Part of a small language model's weights: MLP 1280 SwiGLU.
Each number is 200 + 40 x the weight over its row's rms, rounded and kept within 0 to 999. Layers, rows and columns count from 0. The size before them is the row's rms in percent of the matrix's.

# layer 4 MLP gate, 1280x640, rms 0.0349, rows 567-592, columns 0-127
105,187,263,156,149,162,258,121,201,269,178,205,142,158,197,235,190,235,179,248,281,231,162,257,259,175,210,228,172,204,197,179,218,201,173,243,201,215,179,254,229,186,132,194,210,183,201,197,191,247,217,314,190,179,221,237,268,160,286,163,165,237,203,226,220,251,184,160,175,249,203,259,301,264,181,212,183,209,193,190,187,249,184,222,197,188,173,296,163,184,236,189,201,180,205,225,118,153,239,142,207,188,242,172,144,233,206,237,179,180,227,164,177,152,174,132,199,149,220,225,204,165,263,140,254,262,159,208,243
101,177,212,160,178,190,190,250,171,246,139,127,222,230,176,250,235,173,119,255,271,280,223,247,198,130,271,257,210,160,189,175,125,209,231,204,228,240,186,171,285,238,180,170,276,231,215,221,212,197,187,145,206,226,252,127,157,160,202,210,132,193,202,218,227,158,199,241,117,238,215,179,198,216,156,136,226,253,160,141,148,202,224,205,242,188,138,194,238,242,242,220,209,206,223,285,194,164,248,193,222,217,178,229,267,173,159,232,225,195,207,202,218,187,199,220,195,178,187,230,181,229,192,199,142,184,255,152,263
099,178,201,209,241,173,264,170,216,234,176,228,204,215,130,232,153,203,218,267,265,181,167,226,300,167,104,188,225,168,199,166,196,187,244,174,204,155,241,72,141,210,213,172,254,180,176,200,154,254,170,208,193,196,176,157,266,237,184,199,223,213,241,224,164,198,158,201,229,267,251,196,136,178,179,230,220,179,159,163,115,245,247,239,255,211,206,191,186,176,208,177,186,167,196,191,212,253,197,131,226,205,119,220,247,175,191,209,221,201,208,158,194,217,241,217,188,237,127,216,233,217,176,195,213,168,225,111,267
101,146,268,177,224,197,192,143,180,222,188,208,226,202,213,155,140,234,215,212,150,108,155,235,256,216,179,158,199,218,179,272,196,172,216,170,224,205,237,147,248,183,247,224,245,209,208,190,206,217,215,214,153,203,213,184,164,220,139,239,202,183,193,198,214,196,176,189,181,198,171,189,205,152,248,163,244,179,177,192,228,200,204,167,154,250,214,204,215,193,187,214,270,126,200,293,156,125,174,205,181,193,136,158,110,180,162,183,293,216,191,194,235,246,178,247,149,178,111,188,105,190,170,206,181,276,198,171,191
093,211,222,178,225,129,213,174,259,126,126,155,285,166,201,197,193,107,209,179,197,214,250,209,187,187,169,264,205,217,176,194,230,251,236,232,255,191,174,252,186,222,216,251,196,268,163,176,227,190,216,182,131,184,198,208,182,209,255,184,185,212,140,205,111,171,182,210,223,188,182,160,264,170,156,127,137,246,166,218,213,256,248,268,233,242,205,240,230,235,235,210,168,270,215,242,158,188,234,220,165,283,239,208,220,243,231,182,154,263,221,130,194,209,100,181,239,131,198,197,212,172,230,174,92,213,169,218,170
099,158,181,135,214,200,221,139,229,130,209,230,157,205,231,178,210,144,205,199,295,244,256,254,224,149,187,215,142,244,244,195,271,169,211,219,156,178,157,145,224,245,199,225,204,208,155,233,235,206,192,228,214,183,244,151,206,144,179,206,164,267,171,205,210,211,182,279,169,235,180,118,184,156,220,204,163,290,149,225,206,160,303,256,276,282,192,220,163,159,194,223,288,210,211,233,213,237,226,220,259,161,118,242,208,172,226,181,263,199,214,206,169,166,171,162,224,150,193,226,145,187,214,215,208,224,166,191,201
106,193,197,163,232,212,168,228,237,180,247,152,287,167,197,186,178,215,218,172,253,229,159,232,223,228,143,224,260,118,230,169,189,126,195,205,161,235,170,189,155,202,217,193,258,153,227,157,185,171,193,177,168,209,252,161,181,201,218,227,245,152,134,171,250,241,200,242,160,211,186,183,164,198,160,196,221,178,222,198,259,230,247,158,165,141,160,167,237,175,254,196,265,182,183,166,222,240,186,217,176,183,168,200,296,168,102,210,166,230,228,234,205,195,155,231,191,259,164,129,285,242,121,219,231,270,268,218,196
096,230,172,173,206,165,272,163,127,259,173,238,162,155,217,202,207,239,187,214,241,214,171,161,180,188,166,167,306,281,276,209,171,215,235,134,187,188,198,216,276,236,154,202,201,143,235,225,151,249,219,205,237,215,187,193,238,233,254,227,198,210,166,223,202,146,165,200,177,130,209,232,193,231,288,235,257,166,225,156,185,282,221,265,227,164,211,255,207,188,213,259,189,227,204,228,156,193,250,226,278,178,201,204,212,224,193,226,136,202,229,169,192,235,145,190,240,217,196,149,234,195,180,203,192,183,241,141,224
099,232,249,204,212,271,154,181,169,260,211,206,226,191,221,190,171,170,246,205,227,261,214,248,144,174,197,152,178,296,176,183,208,220,207,237,221,165,178,236,214,185,158,158,225,244,199,156,188,241,218,177,222,175,269,160,230,229,193,252,188,153,262,213,179,206,191,178,257,183,190,170,218,211,196,247,214,192,207,184,230,190,203,237,231,202,184,135,208,161,224,230,244,287,252,233,134,169,304,224,145,155,170,207,213,127,104,251,182,200,207,251,194,162,181,304,259,251,162,203,181,239,243,190,207,229,173,150,155
104,222,201,250,128,238,200,149,192,227,164,181,224,244,241,241,189,205,159,195,151,203,240,182,258,221,155,217,166,220,168,215,161,198,172,228,286,257,206,154,233,144,233,167,163,250,165,135,202,209,256,228,206,188,289,186,204,239,184,220,210,181,230,243,196,302,181,302,226,185,178,259,233,206,159,192,116,255,184,164,198,185,223,211,149,257,128,272,221,165,167,212,227,178,236,218,171,221,251,200,191,278,206,207,204,174,197,205,303,195,236,211,201,145,170,165,209,159,252,142,234,279,202,215,208,163,213,186,221
095,174,204,160,226,195,197,198,203,253,155,212,188,232,162,252,270,150,211,183,207,273,250,251,153,243,282,183,235,213,196,257,170,152,208,161,234,188,224,156,190,196,191,201,229,194,181,193,180,175,153,197,181,208,162,237,193,258,159,82,229,157,185,194,225,179,231,180,235,202,162,265,198,184,172,259,205,243,171,208,253,213,170,213,170,257,164,113,166,130,190,185,201,193,140,218,142,126,188,201,248,147,209,276,135,212,237,192,199,219,176,263,157,264,323,246,186,232,181,171,176,241,286,219,262,187,183,182,218
101,192,290,171,140,314,162,187,303,202,221,284,241,178,229,230,251,132,145,185,151,178,139,182,260,211,182,254,162,164,162,280,226,174,155,186,173,269,174,140,248,203,220,190,202,311,182,184,207,200,263,149,184,151,257,239,239,286,132,233,207,226,178,186,284,193,176,134,188,218,291,191,223,223,175,228,243,189,171,149,163,206,221,261,267,190,240,216,116,238,140,239,210,192,214,168,173,183,261,183,181,242,187,199,151,213,235,213,167,160,224,171,202,182,159,204,126,176,197,184,268,184,182,200,218,220,203,153,219
104,159,235,190,167,223,174,226,213,172,259,133,226,215,234,255,156,165,217,268,214,209,223,195,154,154,126,172,212,158,206,237,224,209,174,210,195,249,204,182,259,222,188,214,227,213,228,252,178,184,218,155,220,176,268,199,253,240,197,189,138,212,246,194,277,240,165,238,217,232,218,196,196,179,192,182,182,173,124,135,159,245,203,173,233,212,110,115,128,169,303,243,149,190,259,199,194,214,175,244,129,169,226,154,188,127,240,215,219,240,204,186,161,198,232,198,197,191,233,201,147,212,159,203,151,185,228,160,230
092,236,160,232,215,223,195,156,132,271,236,202,129,213,159,221,126,246,220,199,194,181,177,193,221,222,144,226,150,245,230,192,301,169,138,152,180,195,156,145,186,221,159,245,207,220,222,135,207,211,239,106,210,51,186,236,167,221,176,213,237,240,220,163,226,182,218,199,218,187,228,197,249,217,187,213,135,210,138,163,203,314,182,230,272,229,238,143,198,271,169,173,225,224,273,177,159,203,274,127,178,176,201,273,199,184,159,238,204,236,231,233,173,209,174,87,154,167,185,237,258,132,246,257,181,193,200,282,226
097,217,205,215,268,231,147,166,194,206,205,88,176,151,263,260,191,236,159,175,195,221,196,242,224,195,203,225,215,196,214,265,203,258,193,205,219,148,225,179,212,193,211,191,126,226,183,116,192,179,180,219,264,219,153,182,201,170,215,153,215,164,224,170,209,251,228,144,211,331,191,194,197,229,170,200,246,192,193,145,206,198,189,212,207,237,192,202,212,199,198,190,204,241,212,170,203,211,149,202,134,287,214,174,94,252,229,215,171,131,258,285,195,234,195,152,139,302,181,228,231,195,204,165,207,168,201,178,198
099,211,258,131,157,275,202,233,187,216,179,182,232,218,206,188,153,192,230,176,248,214,178,225,250,188,160,142,255,218,234,81,275,153,204,162,193,179,156,186,224,201,218,222,201,203,202,156,197,198,187,148,265,211,225,151,225,140,187,233,184,219,170,201,234,223,160,151,129,180,175,193,223,190,140,138,259,266,150,231,279,155,228,215,241,212,187,212,164,203,194,202,204,141,170,217,155,202,147,215,203,252,193,189,171,172,164,209,152,189,244,136,276,206,141,223,276,158,186,178,192,214,194,130,248,214,270,197,179
098,79,223,264,172,200,249,203,196,195,197,206,78,176,193,159,219,163,212,217,275,184,207,237,179,132,167,205,176,132,216,155,231,225,203,263,164,196,268,166,173,189,220,244,185,210,184,229,248,171,161,201,135,230,222,216,178,162,203,218,170,182,184,244,170,157,162,238,169,181,213,243,192,186,248,217,214,161,233,206,234,170,225,273,224,243,195,200,162,167,192,183,211,166,238,203,182,253,194,213,163,158,152,267,205,202,251,214,266,201,235,245,171,142,202,178,283,197,134,192,217,121,172,213,128,150,273,143,260
098,225,190,199,118,187,206,144,214,302,162,253,283,228,158,175,210,243,168,120,164,203,225,197,185,185,244,240,242,175,170,184,235,185,226,265,214,202,195,155,295,154,193,231,272,243,259,214,189,234,154,170,195,182,201,145,135,289,174,181,210,229,260,202,179,225,160,173,132,119,227,162,183,174,216,156,196,169,210,235,153,236,210,159,269,195,146,211,190,283,117,123,165,239,201,207,189,230,208,160,206,144,173,177,146,152,152,196,173,227,213,218,243,181,122,222,153,207,257,221,252,254,225,245,170,204,188,201,180
092,212,183,132,264,238,215,212,221,182,293,257,228,185,254,213,167,240,170,175,220,166,180,152,184,221,240,197,251,178,169,189,263,311,212,211,259,201,229,143,223,208,211,219,193,163,195,158,203,182,151,196,217,257,230,198,249,170,228,126,163,261,240,239,221,168,171,166,179,197,210,230,207,183,185,253,225,243,150,227,173,270,292,165,146,168,249,214,184,247,212,155,154,121,222,196,264,226,216,189,146,211,195,158,126,252,217,199,292,214,170,122,173,168,207,209,249,236,123,210,165,232,211,195,286,211,152,244,208
106,208,202,186,119,234,200,243,224,171,226,131,257,165,153,237,202,233,207,235,163,149,182,214,226,155,228,175,162,245,250,221,162,209,201,255,284,247,148,205,205,164,194,191,251,169,181,253,223,185,235,228,177,177,246,184,223,217,193,202,230,191,202,134,273,253,187,296,176,263,202,167,215,143,250,188,143,228,183,216,176,173,202,247,194,170,208,204,198,163,219,175,203,244,306,181,196,250,294,164,147,237,187,188,108,177,169,215,275,200,159,190,222,180,227,168,184,222,141,153,203,186,187,184,217,240,200,192,184
098,213,139,129,166,174,140,230,236,125,230,159,205,207,231,202,229,141,187,232,183,172,232,70,212,247,191,242,151,175,214,161,211,225,155,224,237,205,148,190,143,234,166,245,202,257,168,240,119,252,164,196,223,197,174,188,147,157,291,194,202,220,301,196,231,211,190,233,226,242,179,165,243,178,198,200,179,155,186,122,208,158,188,208,157,168,234,142,151,219,148,247,178,212,235,269,260,133,219,238,138,149,229,270,141,166,216,171,200,213,244,200,231,256,230,187,186,240,197,217,218,180,96,128,210,203,203,202,147
112,176,185,170,173,248,227,207,234,186,243,225,185,176,161,192,163,272,194,220,200,173,206,205,204,225,218,276,199,176,219,196,149,178,191,144,210,286,226,152,144,198,216,213,174,172,125,255,176,234,219,242,151,198,197,166,229,168,177,150,197,94,251,281,206,142,169,161,193,229,138,156,145,150,209,216,161,237,126,140,221,126,251,181,259,268,197,153,190,146,267,126,157,209,199,211,220,140,151,180,173,189,178,184,179,186,116,204,190,151,237,201,217,165,181,260,206,267,190,174,200,236,218,223,157,226,147,141,229
099,188,113,251,238,275,250,208,151,179,169,199,241,203,205,198,128,232,175,151,229,250,140,194,182,179,194,159,224,180,206,212,254,263,160,206,190,218,221,188,190,196,230,206,186,225,177,209,131,234,195,215,198,186,122,190,204,186,156,123,226,210,169,191,253,182,126,256,189,255,191,141,243,180,227,244,260,186,206,184,249,189,231,198,176,186,230,206,221,185,194,230,241,252,192,198,204,191,224,189,170,219,146,142,269,153,248,202,217,143,197,216,208,187,224,178,204,205,179,167,216,209,172,143,172,337,222,148,268
093,155,196,141,137,170,153,189,167,142,211,212,257,142,167,207,207,188,212,185,247,231,204,182,233,198,243,237,186,242,221,213,184,112,194,170,184,220,167,123,234,169,195,276,175,160,199,156,215,152,189,174,196,168,206,192,326,232,258,151,203,195,199,213,297,215,216,192,176,204,170,173,301,248,206,160,135,211,212,162,181,209,168,190,238,230,118,224,188,206,206,228,160,187,198,187,165,192,262,187,146,166,186,159,165,162,260,186,341,197,247,284,204,152,201,244,194,151,163,234,207,203,185,213,225,257,142,215,181
095,251,214,173,153,245,242,210,222,180,197,172,167,198,164,185,173,207,161,157,182,273,189,209,200,177,227,169,186,199,195,177,222,114,187,194,198,233,158,201,252,242,294,149,224,219,233,161,225,206,168,190,141,194,122,181,202,178,203,164,259,216,164,232,193,254,198,138,145,238,251,227,249,190,189,213,196,179,176,184,243,239,226,236,217,186,211,211,182,206,271,135,224,178,235,156,153,147,178,197,182,194,174,184,164,208,214,187,109,236,221,136,162,211,223,242,163,225,275,134,230,151,244,193,185,204,187,205,209
099,225,151,243,179,219,174,246,181,179,186,194,123,233,209,156,149,153,177,147,169,156,278,214,230,246,265,160,208,238,164,220,203,181,206,124,148,267,201,250,208,196,158,168,236,238,229,190,264,203,194,213,183,200,183,184,222,230,150,194,157,210,186,130,159,185,163,198,258,103,232,202,168,194,180,185,248,231,97,218,144,178,181,161,208,192,230,104,275,102,207,263,203,226,271,188,151,187,204,215,265,256,189,195,232,205,177,202,130,135,226,191,218,160,200,100,202,295,242,241,196,214,244,215,216,206,211,266,246